Weights of a small GPT-style language model, trained from scratch on English Wikipedia: no biases in attention or MLP, capped logits.
Each number is 50 + 12 x the weight over its row's rms, rounded and kept within 0 to 99. Layers, rows and columns count from 0. The size before them is the row's rms in percent of the matrix's.

# layer 5 attention key, 320x320, rms 0.0869, rows 167-191, columns 0-79
096:47 53 52 42 62 61 33 50 40 34 47 77 58 43 50 61 50 59 38 44 42 53 52 29 55 48 63 59 47 42 51 61 66 24 34 51 45 49 55 56 46 69 43 26 50 46 67 44 40 59 54 68 55 40 47 37 35 42 34 60 44 61 61 34 19 57 58 45 67 42 60 59 46 34 51 44 55 53 74 39
074:51 59 58 34 45 50 50 50 45 42 29 65 46 50 28 48 49 59 65 51 30 27 72 65 27 38 47 30 51 38 50 49 51 73 56 52 74 48 48 45 65 55 47 38 82 65 46 57 47 28 63 57 45 43 29 43 39 39 66 55 41 34 53 52 56 62 27 38 57 53 38 42 65 58 79 58 51 52 57 44
078:50 46 50 23 62 34 57 45 63 45 37 60 40 51 37 44 46 69 65 53 52 35 31 63 45 37 49 48 44 42 62 68 52 51 49 41 43 50 60 42 40 50 48 63 39 28 55 46 62 28 35 49 32 47 49 32 46 38 66 45 54 51 60 59 40 65 60 60 40 79 75 59 41 59 54 48 77 39 36 68
073:43 44 70 69 41 53 55 50 42 44 63 78 30 47 38 30 31 41 57 50 25 34 40 45 49 59 44 62 46 50 71 62 65 55 51 50 48 37 53 49 43 48 45 52 70 56 51 50 77 62 65 67 50 50 52 79 77 46 65 48 51 52 47 40 61 60 56 38 37 58 72 47 48 61 51 46 45 47 47 49
110:60 63 46 51 39 63 58 40 59 63 48 61 39 42 56 43 36 36 42 45 55 53 61 75 49 45 45 39 62 67 69 60 44 69 42 64 45 44 43 34 49 51 65 49 50 44 38 54 38 55 78 44 21 40 41 34 51 56 42 35 50 45 55 74 48 46 55 44 52 40 49 52 48 23 51 65 60 55 58 47
096:62 56 50 66 43 66 18 60 61 74 56 42 79 51 53 26 62 55 46 27 46 34 45 57 47 54 50 56 51 29 42 53 36 42 39 66 43 54 47 44 67 51 50 44 60 41 50 73 37 48 63 50 53 60 57 61 74 40 53 55 40 49 59 73 37 50 54 51 39 54 63 35 55 40 47 50 33 64 59 46
103:61 51 66 64 48 48 46 74 44 52 45 48 75 38 58 61 50 67 52 42 55 56 62 69 59 47 83 49 44 59 54 45 53 49 49 35 40 68 58 60 51 56 41 54 53 35 49 51 50 33 55 45 64 38 47 38 56 58 26 50 39 52 65 40 22 31 64 35 72 68 57 61 39 50 14 39 17 50 32 52
091:56 58 48 43 47 70 67 54 45 31 53 60 59 42 46 62 60 26 45 40 40 58 48 55 45 49 56 42 56 54 45 49 41 41 54 31 50 63 44 64 32 56 57 42 47 67 39 55 72 54 56 46 48 19 45 40 38 56 78 54 59 60 17 32 50 71 44 41 32 55 54 52 71 39 43 55 40 52 52 35
098:30 68 59 66 64 49 41 53 48 35 36 49 52 55 54 48 55 39 39 38 66 46 52 44 47 49 29 64 63 33 38 57 47 51 57 66 44 40 61 52 51 38 46 28 41 56 30 48 49 51 61 66 38 27 59 51 53 19 56 43 42 27 48 37 53 27 51 51 51 49 59 46 67 41 38 45 59 73 38 58
095:54 50 48 81 56 49 52 37 40 50 33 48 38 57 60 46 72 45 47 50 44 69 30 29 54 39 60 26 42 40 63 38 53 47 56 55 52 67 58 59 32 44 58 48 45 50 57 56 57 75 49 38 65 59 61 47 41 62 42 39 68 27 59 42 33 67 56 54 50 59 36 57 59 62 66 72 69 45 51 44
099:36 57 47 50 36 43 44 53 53 37 47 23 56 68 58 41 25 48 59 35 43 73 39 68 64 44 47 54 37 57 54 59 69 35 38 54 22 56 54 65 84 50 44 45 46 45 58 46 44 60 60 40 44 33 73 55 64 40 65 47 39 42 16 48 76 45 58 43 28 48 53 41 62 46 41 46 46 19 46 52
097:61 38 50 50 60 58 42 53 58 42 37 35 53 35 40 35 57 47 30 32 50 52 42 57 42 45 38 47 59 60 38 36 52 83 56 40 37 54 54 47 53 50 54 36 78 33 47 46 47 37 54 44 56 63 50 53 60 35 44 53 44 39 39 56 50 18 45 58 57 50 53 58 55 60 66 48 45 44 63 59
101:50 51 65 56 33 57 37 34 47 40 53 33 47 32 38 53 54 17 54 61 50 48 42 53 67 68 19 42 54 51 51 61 48 49 58 42 64 35 69 61 39 39 62 50 37 33 47 48 38 46 50 54 68 46 67 59 69 56 46 55 52 64 71 54 47 50 46 63 62 61 47 55 57 55 58 48 27 57 44 59
095:57 29 59 63 53 32 67 51 68 56 57 25 70 76 52 52 55 51 70 29 50 47 58 40 54 52 51 47 58 75 29 27 45 51 35 40 60 39 53 62 42 40 56 36 45 61 58 37 50 41 29 54 51 28 48 22 58 28 61 44 49 60 52 55 47 63 53 51 50 32 66 51 38 55 47 59 48 63 66 42
098:57 47 47 58 54 52 55 49 67 46 74 73 41 64 55 48 53 31 49 63 59 51 41 68 47 65 51 78 44 45 50 46 58 42 56 34 56 75 50 59 46 56 50 67 54 52 53 64 41 26 57 63 65 38 41 47 39 67 70 51 57 63 50 27 52 60 33 48 52 64 53 43 54 36 57 50 51 43 46 26
095:70 19 57 73 42 73 61 48 39 53 55 68 64 21 36 46 77 35 52 58 50 61 65 36 49 57 37 31 31 50 43 58 47 71 80 61 52 48 48 59 69 40 65 68 65 50 47 34 38 45 39 38 63 63 55 31 52 47 33 49 48 30 74 33 64 44 51 60 35 45 55 54 76 52 47 34 32 32 57 54
094:45 65 48 42 47 33 59 71 45 41 57 29 52 53 54 54 53 57 49 54 39 51 46 64 38 51 49 38 34 46 48 43 34 72 48 56 56 56 64 22 59 45 51 40 53 59 43 49 35 29 49 58 64 54 59 44 50 53 66 34 59 51 29 53 62 55 49 30 59 48 27 64 31 71 56 58 55 30 44 44
101:43 42 51 34 57 39 43 51 36 34 59 45 62 59 44 51 42 39 44 57 45 56 35 36 34 65 53 39 42 71 44 51 48 42 57 41 49 47 67 40 64 50 35 59 35 70 54 51 47 45 55 45 56 46 56 41 48 49 38 72 47 39 56 23 78 62 42 62 38 49 43 49 51 39 35 43 65 57 66 43
098:19 40 59 69 44 40 64 50 28 28 85 43 46 58 58 47 41 68 40 53 24 81 65 59 68 55 39 44 44 70 51 47 54 58 64 75 49 52 65 20 37 61 37 62 62 49 56 70 76 50 55 34 33 55 50 41 44 46 66 50 39 58 42 48 74 72 62 41 67 66 46 33 40 59 40 56 65 47 46 46
101:68 41 47 42 33 55 53 61 30 51 54 63 28 52 28 55 45 52 49 34 61 39 54 68 51 38 34 51 54 51 25 60 29 23 64 52 58 35 51 59 51 55 55 43 67 47 42 60 53 40 68 54 36 65 64 46 44 33 40 58 32 38 59 45 33 50 51 54 82 70 40 30 64 56 26 56 32 62 45 47
103:55 35 39 47 54 56 63 72 53 51 26 47 31 36 46 60 44 36 41 77 45 38 62 43 54 40 74 61 52 47 85 45 67 54 46 55 52 64 52 51 51 76 39 57 66 54 53 32 72 47 39 52 35 59 39 79 64 64 38 44 77 47 29 23 63 57 62 33 73 69 46 50 43 23 42 43 44 46 41 64
096:35 31 40 27 45 53 70 45 58 48 34 50 54 27 56 39 56 64 40 40 38 35 23 66 64 44 26 50 56 41 56 57 69 45 55 53 47 50 38 30 51 58 30 37 55 60 40 47 70 57 74 44 75 69 42 42 57 49 35 56 43 59 51 64 33 31 17 38 40 49 50 45 54 63 57 34 56 50 61 34
104:50 54 49 60 21 49 45 64 64 53 55 48 49 61 54 80 38 58 57 38 54 43 42 49 43 47 70 48 48 37 45 46 65 58 55 61 43 46 39 48 35 35 51 57 45 43 38 43 47 46 59 49 74 42 34 38 20 50 48 45 62 45 53 47 40 34 44 37 72 52 71 52 45 41 40 46 72 40 61 61
092:60 46 57 48 57 58 53 58 37 57 68 43 41 46 74 58 56 49 62 66 47 59 35 43 22 57 38 41 36 51 28 41 49 52 44 38 60 64 46 55 35 62 32 50 42 58 55 57 70 34 49 57 49 49 52 48 83 52 32 40 51 42 29 47 47 54 31 48 57 68 38 56 40 63 49 52 39 61 63 48
101:51 78 43 64 59 26 74 44 55 47 38 68 75 55 22 49 52 24 48 50 59 32 43 28 28 53 57 57 67 50 34 53 52 71 44 54 45 49 39 61 64 38 28 77 59 34 54 73 40 51 42 47 71 35 57 46 61 65 54 32 30 56 47 48 83 36 57 54 58 47 58 30 45 50 47 56 78 43 65 45
# layer 5 attention query, 320x320, rms 0.0858, rows 168-191, columns 0-79
083:16 30 52 66 50 54 38 63 43 53 36 64 45 48 38 57 49 47 50 35 46 46 24 58 33 49 75 50 47 30 60 31 45 41 65 48 46 65 29 46 54 47 55 53 65 55 32 29 63 63 61 41 83 26 58 71 38 53 63 60 48 28 30 50 35 66 43 60 53 46 43 36 67 25 36 44 43 60 53 48
108:55 57 59 46 53 33 91 47 46 45 46 24 91 47 43 42 45 50 65 66 56 56 51 37 67 52 39 52 39 39 40 73 58 58 48 38 54 30 59 59 14 51 50 46 50 37 41 45 50 29 41 54 45 74 47 37 20 29 56 44 46 48 34 47 55 48 50 53 42 49 59 55 29 52 58 64 46 33 41 55
085:58 69 54 46 59 53 45 40 47 47 61 54 35 52 48 55 40 35 57 56 61 60 47 87 32 63 60 52 57 52 80 54 42 53 39 38 44 50 42 34 67 30 43 34 62 45 63 53 48 45 77 52 47 58 59 73 84 42 52 46 51 57 58 50 40 50 63 49 47 36 58 43 70 40 73 29 55 44 37 45
104:47 70 62 38 50 68 37 57 43 38 49 63 78 51 60 57 32 59 32 53 47 60 36 61 60 64 45 57 52 58 57 53 62 46 21 54 32 19 54 52 46 26 43 43 59 40 80 56 58 59 42 24 37 69 54 41 28 52 39 50 56 73 48 56 56 40 49 55 40 43 55 54 63 36 51 43 49 42 35 41
102:57 65 40 49 59 46 43 53 47 42 71 57 61 49 37 49 66 47 49 53 45 40 47 63 43 40 64 37 64 51 37 56 62 66 44 37 56 54 40 49 53 58 51 47 53 66 55 34 39 50 40 61 54 76 66 49 55 47 58 30 30 38 56 56 67 60 58 23 42 48 64 54 53 51 37 61 61 40 54 48
100:43 66 42 56 31 58 49 43 48 49 67 61 50 35 68 50 42 45 65 76 56 61 39 64 46 57 25 66 34 56 36 52 62 76 66 41 62 52 44 60 64 69 59 46 31 62 81 50 41 53 38 39 63 30 57 55 54 48 49 49 56 57 60 65 66 57 67 45 45 45 41 32 72 56 51 54 43 37 75 60
095:43 51 34 60 61 63 43 38 54 54 52 55 62 57 63 66 75 61 54 51 47 69 40 54 67 47 43 43 26 42 60 43 56 47 72 69 64 35 55 50 44 48 66 59 40 71 46 55 73 79 44 72 51 39 64 62 59 51 71 51 57 57 52 36 56 41 68 39 68 58 70 33 55 52 38 49 50 46 51 45
097:35 72 74 57 47 39 39 53 46 60 60 47 59 57 41 26 39 47 58 57 55 41 59 41 66 81 50 45 49 49 40 55 63 47 84 68 59 51 63 71 65 50 46 42 67 52 33 53 55 55 65 40 35 46 76 58 53 33 72 56 22 49 44 57 60 56 41 53 38 28 37 33 41 65 65 36 53 66 67 33
098:46 50 47 63 39 47 49 54 51 49 61 32 54 49 57 65 48 40 42 50 69 62 45 46 56 64 39 73 52 59 51 43 62 43 54 59 49 68 64 56 48 51 58 51 43 33 54 29 48 47 36 53 51 41 51 56 51 65 52 60 34 48 59 40 38 60 68 54 60 30 17 56 47 28 67 59 82 57 65 48
107:63 63 44 51 59 47 56 44 48 58 50 53 47 60 44 46 37 51 53 63 38 50 32 56 61 52 39 61 61 44 51 42 48 40 22 53 47 41 53 61 53 56 45 33 47 43 50 52 61 61 50 50 34 66 87 40 40 37 69 46 55 51 62 57 48 61 62 64 45 51 27 31 48 47 63 31 61 48 32 42
094:31 61 57 45 44 44 54 67 41 40 40 61 43 50 35 34 41 44 28 38 58 38 57 51 53 41 23 52 65 40 88 36 45 41 65 47 56 38 44 38 70 50 43 57 35 56 52 49 34 53 75 57 47 63 79 26 49 58 43 46 60 46 40 53 47 60 47 39 52 34 60 56 37 63 41 32 31 33 41 70
095:49 47 44 55 52 37 31 64 32 46 52 45 40 26 48 54 44 43 50 26 60 63 36 74 51 32 66 44 30 38 52 59 45 58 50 63 44 65 51 56 39 52 57 47 30 78 40 42 62 41 55 38 40 39 39 65 15 44 45 40 56 48 53 41 38 54 57 53 54 38 48 46 39 45 50 51 48 32 71 54
094:56 34 46 48 78 51 47 56 41 27 90 29 55 67 40 44 57 40 49 50 49 49 55 39 58 25 77 63 50 59 47 73 27 44 59 68 52 48 55 31 29 69 44 54 46 52 63 49 49 25 43 45 58 42 66 50 66 41 60 44 61 39 47 56 51 51 22 64 57 56 73 42 46 46 50 55 64 69 72 65
101:44 48 54 61 46 44 57 55 58 61 62 43 74 57 52 67 39 32 60 39 30 62 53 59 59 37 69 29 24 53 49 64 49 55 50 60 46 38 57 55 50 60 59 53 45 48 58 52 64 28 57 53 50 53 36 59 44 61 31 60 72 47 63 48 49 64 51 28 36 57 53 49 79 42 38 28 39 44 64 39
098:53 39 54 40 45 61 49 50 46 51 50 54 59 33 49 38 56 46 63 58 42 34 65 38 62 41 63 68 37 43 30 60 56 64 39 46 27 68 50 46 71 42 57 40 48 51 61 48 53 40 50 37 52 58 54 40 53 45 45 56 45 62 51 33 44 33 62 59 26 46 49 39 54 25 41 50 53 43 47 65
103:44 32 42 44 50 33 46 38 54 60 60 57 61 62 36 42 54 37 55 55 46 44 61 49 18 63 62 77 39 36 45 49 53 58 47 45 56 44 30 45 63 60 30 59 65 61 53 46 56 55 46 46 47 51 59 63 42 67 26 86 66 31 59 59 51 61 40 53 50 34 50 43 44 56 64 58 48 46 28 50
106:39 72 49 69 38 50 37 96 55 38 43 30 60 61 33 28 42 53 64 36 51 52 38 41 47 49 35 49 37 46 48 63 59 39 74 45 39 46 47 64 51 63 55 39 48 58 35 34 62 35 43 45 57 61 63 49 74 52 60 43 41 46 38 44 57 72 55 71 36 59 61 35 51 23 56 33 54 50 53 52
099:63 48 36 63 52 42 58 72 51 48 64 49 66 46 44 64 45 29 64 58 44 47 49 37 68 56 61 79 47 61 39 66 59 40 68 58 42 54 50 56 37 46 43 49 51 51 36 49 44 66 64 51 48 47 45 66 68 50 52 63 41 64 46 64 46 35 65 54 39 53 62 47 38 56 66 40 60 39 47 64
095:58 70 39 51 46 66 45 51 50 57 55 66 46 61 66 40 55 52 59 60 46 50 54 75 48 31 47 32 44 41 67 71 29 55 56 57 52 38 42 33 26 56 44 28 47 65 50 42 56 69 49 47 53 43 57 46 29 54 34 45 30 61 56 56 45 47 37 45 47 61 66 53 51 50 47 77 36 51 51 28
091:44 77 45 70 60 72 28 66 56 61 45 62 38 40 35 51 62 49 62 39 44 58 44 63 45 44 17 54 35 44 53 43 45 59 62 44 57 34 45 54 44 48 16 48 66 52 52 53 57 25 65 60 51 59 56 31 19 51 37 33 67 56 48 62 51 29 54 38 41 64 50 44 58 60 39 52 35 65 36 54
092:43 55 37 46 52 37 38 44 46 52 48 29 43 56 35 61 45 45 51 70 61 30 49 60 17 53 56 59 43 51 42 48 54 53 69 42 56 29 55 42 48 62 46 51 59 55 48 43 63 41 49 52 42 74 57 51 56 61 39 42 34 43 57 56 57 45 50 40 46 62 38 51 48 77 49 38 47 71 46 42
104:53 49 42 44 50 58 55 49 71 54 60 66 38 46 58 46 61 30 39 54 60 65 46 44 68 52 52 50 96 57 58 42 42 36 44 61 70 58 50 60 62 57 50 44 52 60 52 44 18 52 35 56 55 69 64 69 45 63 39 47 68 36 60 37 52 38 50 52 41 67 40 59 54 61 49 46 43 55 61 47
095:64 55 62 58 41 48 51 63 54 63 40 38 41 48 50 47 61 44 46 45 52 53 49 43 48 23 42 55 67 42 54 35 32 42 70 32 51 33 58 62 42 38 37 44 39 51 48 66 65 35 44 44 55 52 56 61 62 32 25 44 47 65 49 35 67 74 55 60 51 55 80 44 54 59 43 69 63 56 68 54
100:49 64 57 61 54 46 52 53 57 54 47 61 62 53 42 35 49 38 45 52 20 53 31 33 50 70 52 55 41 47 48 54 77 50 62 58 49 42 49 33 45 47 41 33 51 46 56 46 44 68 48 63 53 49 44 41 51 47 41 56 13 44 34 48 47 44 75 43 78 84 58 60 38 38 45 36 24 50 53 62
# layer 5 attention value, 320x320, rms 0.0973, rows 160-179, columns 0-79
104:44 57 58 26 41 49 51 48 30 69 38 53 48 48 46 39 51 67 55 62 62 63 42 36 43 59 58 68 34 53 74 44 30 47 33 63 70 51 56 73 44 77 58 65 48 39 71 56 15 38 60 43 46 53 70 70 46 45 35 44 50 41 42 27 56 40 44 71 57 59 61 49 58 45 36 62 45 48 32 65
093:47 50 34 53 68 34 47 61 40 62 55 39 62 48 51 38 48 63 34 48 45 40 64 55 58 52 49 49 58 38 47 46 41 65 50 43 57 59 62 40 48 53 43 79 57 65 45 42 60 45 43 23 48 42 56 52 61 54 56 29 45 16 62 68 47 38 39 54 38 54 16 45 51 40 46 39 34 70 42 52
103:36 31 63 49 38 49 58 62 34 71 56 43 52 54 41 58 42 63 50 65 61 50 60 47 35 50 48 26 52 45 58 41 54 56 39 34 39 58 43 60 62 58 55 46 56 56 58 42 70 42 48 54 33 60 68 45 57 49 42 57 42 58 47 00 51 43 38 42 48 47 37 58 69 61 70 53 56 38 64 50
096:28 44 49 56 45 29 61 59 65 51 55 55 49 47 68 52 44 30 53 52 36 37 77 38 68 15 65 41 41 51 60 52 65 52 41 46 61 35 50 44 50 46 38 55 52 48 43 41 54 44 53 55 59 53 57 46 49 57 44 62 52 53 52 51 50 47 52 49 52 49 53 64 55 54 64 52 32 39 56 41
105:65 64 49 43 54 44 47 55 49 61 46 47 57 64 41 49 51 51 51 63 34 69 59 51 49 51 38 38 41 52 42 61 62 65 47 45 26 58 56 41 38 61 58 64 54 45 62 56 54 51 69 40 65 51 41 40 57 45 62 48 37 62 62 34 45 63 26 42 39 56 58 57 85 41 78 31 52 55 55 42
108:34 61 46 32 45 47 52 33 70 56 65 36 47 43 40 37 56 58 59 66 75 28 45 46 51 39 69 35 28 72 45 52 36 50 58 41 39 47 57 57 50 34 56 33 40 70 51 55 29 41 45 47 41 45 41 72 64 56 28 57 44 62 17 35 73 44 56 66 55 48 51 41 51 50 57 65 47 65 61 74
100:38 42 37 38 60 56 45 56 54 25 44 39 48 51 59 58 58 56 46 55 29 46 52 57 18 37 39 27 54 47 54 60 61 61 56 43 45 27 35 60 62 65 43 47 59 51 42 60 52 63 46 37 55 50 38 30 62 53 33 76 68 48 51 53 36 52 44 54 52 55 59 68 47 47 45 60 49 43 76 46
103:48 48 54 31 44 62 55 66 58 44 59 51 44 55 66 42 54 41 50 38 57 28 32 49 27 68 38 52 56 57 59 49 39 51 44 44 61 37 35 60 53 50 18 57 29 57 46 54 32 36 59 48 61 37 66 33 55 72 45 53 43 40 67 61 49 27 41 49 50 52 32 59 60 48 42 40 38 34 57 61
100:30 48 34 47 55 38 41 37 40 32 34 55 57 53 36 60 48 39 56 88 27 43 71 36 38 55 33 59 56 60 48 26 71 42 41 37 55 54 55 43 46 53 41 42 66 51 60 46 56 49 44 66 83 51 52 67 49 55 57 27 55 45 69 49 70 66 37 53 48 26 28 70 26 43 45 34 26 25 48 61
103:28 41 28 47 46 38 28 40 66 45 48 53 53 52 53 48 51 52 56 40 37 63 56 50 60 56 58 57 20 30 62 46 66 46 76 41 23 62 64 30 52 45 34 55 47 34 42 51 71 37 40 54 52 46 57 49 46 68 54 36 45 34 67 43 50 56 52 50 41 36 60 55 63 43 30 40 23 32 51 51
106:45 56 86 75 33 51 69 51 46 47 60 55 57 51 50 55 47 59 47 78 20 47 65 45 26 45 64 40 34 51 65 51 45 56 55 47 49 39 60 62 47 42 53 53 65 38 44 69 33 57 52 48 85 46 50 39 52 35 56 45 54 35 46 15 31 54 73 72 56 59 51 44 28 44 34 58 41 62 59 58
105:58 49 53 42 55 50 48 68 51 61 56 32 52 47 51 27 51 54 64 45 46 52 53 45 41 47 42 67 66 74 29 45 69 45 56 36 24 49 63 70 60 49 39 52 38 52 48 44 35 57 56 65 55 61 44 42 58 67 46 77 56 62 49 48 49 31 25 57 37 23 63 72 52 45 54 47 30 62 47 44
101:20 49 52 66 57 37 43 45 43 28 40 68 39 55 55 51 51 41 59 64 37 77 39 48 59 46 46 68 54 35 44 43 56 62 47 66 70 51 43 61 44 54 43 46 65 46 52 53 39 38 64 48 57 52 39 61 58 48 52 50 60 60 48 40 40 26 68 84 79 51 55 58 39 46 44 77 51 53 25 65
103:57 45 34 48 78 59 46 41 58 40 46 55 61 48 34 33 46 30 49 58 39 38 69 51 47 55 48 38 42 44 54 50 38 54 49 74 52 52 65 56 53 30 52 64 34 35 48 59 40 47 57 33 89 61 23 58 55 51 33 61 39 78 46 52 58 73 37 38 54 66 74 31 56 63 47 36 41 49 54 54
101:61 62 57 46 69 55 44 65 49 71 60 55 50 49 51 65 47 56 60 49 55 66 50 45 56 80 53 63 62 60 38 46 38 37 43 28 71 56 59 72 52 56 66 38 31 48 55 20 60 57 55 37 58 37 30 79 60 40 52 55 57 57 68 49 27 53 41 57 62 42 58 48 53 38 51 52 56 54 57 55
105:67 50 66 24 28 63 52 45 70 45 54 50 38 49 38 72 52 49 53 60 48 30 58 43 47 54 52 56 60 69 35 39 44 55 58 60 55 57 35 37 29 87 52 40 32 60 47 45 37 54 45 38 29 52 35 45 53 56 27 21 55 64 62 47 40 60 78 31 56 45 32 45 32 46 50 42 55 63 35 53
102:59 49 50 47 64 57 52 56 57 41 60 66 49 44 53 50 51 50 62 50 62 13 64 39 39 44 56 51 49 40 54 43 55 42 79 55 49 45 70 55 55 54 35 22 51 52 39 49 60 51 47 61 52 42 55 46 42 41 40 14 38 67 53 48 50 45 57 56 63 38 46 71 28 50 53 67 38 25 60 53
105:61 65 58 68 62 52 53 42 65 45 46 38 58 56 42 49 43 69 39 30 61 60 29 58 45 43 63 36 44 34 65 59 46 46 41 53 50 53 52 48 59 55 45 26 35 36 55 46 68 70 51 58 70 40 63 61 40 55 44 63 46 50 70 33 42 85 34 36 35 54 46 55 43 49 50 54 38 38 32 54
104:49 40 68 64 48 66 48 69 45 14 69 38 58 52 50 45 50 39 62 54 50 60 26 52 60 49 63 49 52 24 60 57 57 29 39 44 74 51 54 69 56 69 56 57 31 38 57 40 56 63 56 84 46 41 43 59 40 49 44 32 41 46 46 44 47 42 63 56 59 55 71 49 49 52 57 61 53 49 33 47
101:83 46 51 87 44 50 53 31 55 67 41 52 46 50 59 50 52 73 42 49 57 60 58 50 40 43 44 41 66 52 50 43 51 51 52 38 66 34 37 58 50 46 63 63 60 29 43 37 49 43 50 61 58 62 41 85 41 61 64 61 41 57 67 47 63 56 38 51 54 38 75 59 56 42 63 52 48 64 39 58
# layer 5 attention output (transposed), 320x320, rms 0.0845, rows 160-178, columns 0-79
101:56 59 51 45 45 54 26 31 19 50 44 55 63 62 34 63 50 52 60 50 48 48 55 18 40 55 45 53 55 47 29 41 50 66 29 36 37 50 55 67 56 68 51 57 48 83 54 37 50 53 35 76 39 72 57 53 54 34 62 59 51 41 41 36 49 64 37 52 61 42 39 43 34 42 42 58 63 39 34 49
101:53 61 46 43 46 48 51 54 57 47 57 34 47 68 66 57 59 34 54 53 61 40 52 38 32 61 62 48 47 59 65 49 54 30 56 47 32 52 58 36 66 34 62 34 52 52 51 36 31 54 53 60 58 65 44 47 57 34 35 53 54 43 89 34 45 37 67 61 44 53 49 50 34 39 54 74 49 71 48 64
101:57 18 60 32 55 47 77 42 52 54 87 27 37 82 55 52 50 47 60 54 36 60 56 51 62 24 54 34 32 58 29 39 44 49 62 33 49 37 52 61 69 68 39 57 31 48 37 57 51 42 58 42 38 47 38 53 53 40 52 39 41 53 45 63 62 57 69 71 51 69 57 28 62 41 53 45 57 61 49 37
098:76 41 23 67 39 56 59 50 55 65 45 72 81 50 69 37 50 62 39 48 54 39 48 41 45 29 41 41 53 38 36 50 38 46 63 53 39 53 53 38 44 42 56 69 60 44 88 50 46 30 67 47 42 32 50 35 27 54 78 47 49 31 59 60 50 43 79 57 57 35 59 43 60 44 55 55 61 44 66 50
101:71 23 57 53 60 37 30 46 50 39 62 45 35 58 53 48 64 42 61 59 71 37 44 58 44 42 37 35 61 54 44 33 45 36 59 76 62 50 15 49 46 47 56 39 66 55 47 50 44 46 33 49 50 43 69 73 29 53 63 47 74 55 53 50 55 35 71 24 42 44 54 56 62 48 53 47 51 46 67 46
109:54 64 50 37 36 59 48 51 58 63 52 48 52 56 39 57 44 44 54 50 72 38 59 53 59 28 33 54 70 69 50 53 70 31 52 55 35 54 59 21 43 45 39 32 42 50 29 29 55 79 45 51 39 69 52 41 45 67 55 41 53 51 31 55 63 49 63 31 49 61 42 20 46 63 53 40 47 54 42 45
099:51 61 42 48 60 51 48 41 45 49 44 38 41 44 34 38 56 43 52 67 35 52 41 23 58 56 41 55 64 42 55 53 48 47 48 72 41 54 65 37 37 68 18 46 40 53 61 65 38 43 60 66 47 69 51 36 53 56 58 49 33 52 47 50 60 35 51 47 50 35 44 65 43 49 54 47 38 65 42 45
099:47 45 64 52 42 43 47 58 50 54 38 52 53 39 49 51 40 41 47 51 66 66 36 65 46 49 45 41 43 32 47 59 64 67 62 41 43 47 70 61 72 59 21 48 58 48 32 45 46 61 63 56 50 65 37 43 34 40 70 42 43 52 52 69 56 61 41 50 44 49 44 46 54 34 64 56 39 57 54 57
101:34 56 48 32 40 32 52 43 54 59 27 66 53 44 45 64 21 62 40 72 51 78 36 52 35 56 45 50 66 51 61 39 47 54 60 51 58 63 43 18 49 53 36 62 42 28 41 47 37 73 50 60 66 51 45 57 52 44 63 50 42 43 69 44 53 39 53 31 64 59 48 37 47 37 62 36 30 43 44 45
103:40 59 41 45 55 44 59 25 56 54 54 47 36 62 60 65 51 44 25 79 65 60 51 48 49 56 33 72 49 44 51 50 63 44 66 62 30 69 45 63 62 19 47 41 45 55 41 40 70 46 48 64 62 54 71 67 65 58 60 37 45 67 48 55 46 30 66 45 51 68 48 56 50 53 56 56 20 54 38 52
106:31 32 46 51 59 58 36 62 66 40 66 64 51 34 48 37 58 56 28 24 62 60 68 29 49 55 52 41 67 62 45 30 49 58 53 34 44 66 54 51 78 46 71 38 45 46 61 38 60 61 53 48 44 39 54 62 67 58 52 47 26 57 21 46 46 40 53 39 40 68 73 38 44 48 28 38 52 59 50 48
105:39 62 38 29 39 76 47 56 44 48 32 64 56 45 49 37 60 08 73 39 53 63 43 66 35 58 63 50 43 66 54 45 61 46 68 34 61 47 50 69 48 67 49 50 51 50 29 54 48 68 61 53 80 51 72 42 69 68 42 38 47 46 69 45 64 49 51 54 39 55 72 54 40 61 62 44 41 61 55 47
104:49 39 31 52 40 58 54 40 46 36 55 63 52 71 38 48 52 59 61 36 61 46 61 57 16 50 42 44 74 42 64 39 43 49 48 68 67 57 57 49 55 36 45 61 57 63 52 63 38 49 44 51 32 59 51 41 27 45 43 30 64 58 47 60 31 37 44 62 35 25 64 74 32 67 39 42 71 50 40 58
100:72 43 41 28 31 37 50 47 60 43 50 42 48 64 61 36 51 43 41 49 72 45 45 29 20 36 30 46 43 35 58 30 57 53 44 48 44 50 17 56 65 56 72 62 50 33 37 48 59 63 51 56 45 42 44 67 48 55 59 43 47 44 42 78 35 36 55 61 43 61 54 35 48 55 45 27 49 60 63 66
099:52 51 73 65 36 48 61 68 44 42 60 46 54 44 22 45 56 48 49 44 49 43 51 73 57 78 64 53 34 67 49 36 62 57 45 42 42 40 19 67 50 62 42 52 56 62 65 54 60 51 51 52 53 68 57 79 22 35 68 31 31 43 64 62 57 43 45 31 54 63 39 50 49 32 38 77 42 45 39 42
103:57 57 37 51 55 59 44 48 55 52 54 58 54 53 53 82 51 41 53 55 61 51 49 56 52 46 46 38 33 55 40 32 57 46 88 58 29 51 49 56 67 51 55 48 39 61 44 66 46 50 34 37 53 72 58 52 39 43 47 50 58 52 59 64 34 49 73 22 37 67 47 59 54 21 42 56 54 48 56 45
102:39 49 38 31 54 41 67 58 54 54 33 50 50 24 51 56 54 72 45 42 32 41 54 69 49 59 56 64 61 20 34 41 70 46 29 46 57 65 45 56 49 44 52 54 52 50 22 36 63 46 63 50 22 67 39 47 27 55 52 30 76 63 72 63 43 64 64 40 53 43 35 54 36 33 55 69 48 47 47 47
100:67 74 65 67 35 57 42 39 53 64 54 48 36 67 28 49 37 50 53 58 47 41 40 48 42 38 83 59 64 42 42 60 71 61 43 43 41 37 35 41 75 49 39 67 52 70 64 47 31 47 45 24 70 52 47 48 74 39 70 77 51 49 60 75 51 52 24 27 63 70 38 36 35 43 43 37 44 37 48 42
102:53 45 39 61 68 39 47 47 74 43 61 45 75 52 49 57 60 55 56 46 42 79 41 43 60 35 51 55 40 39 38 52 61 66 40 57 61 67 61 64 54 40 26 62 47 61 53 28 52 59 45 38 52 38 50 52 53 54 47 50 56 65 53 53 43 60 61 55 45 46 59 65 39 55 37 45 57 43 40 50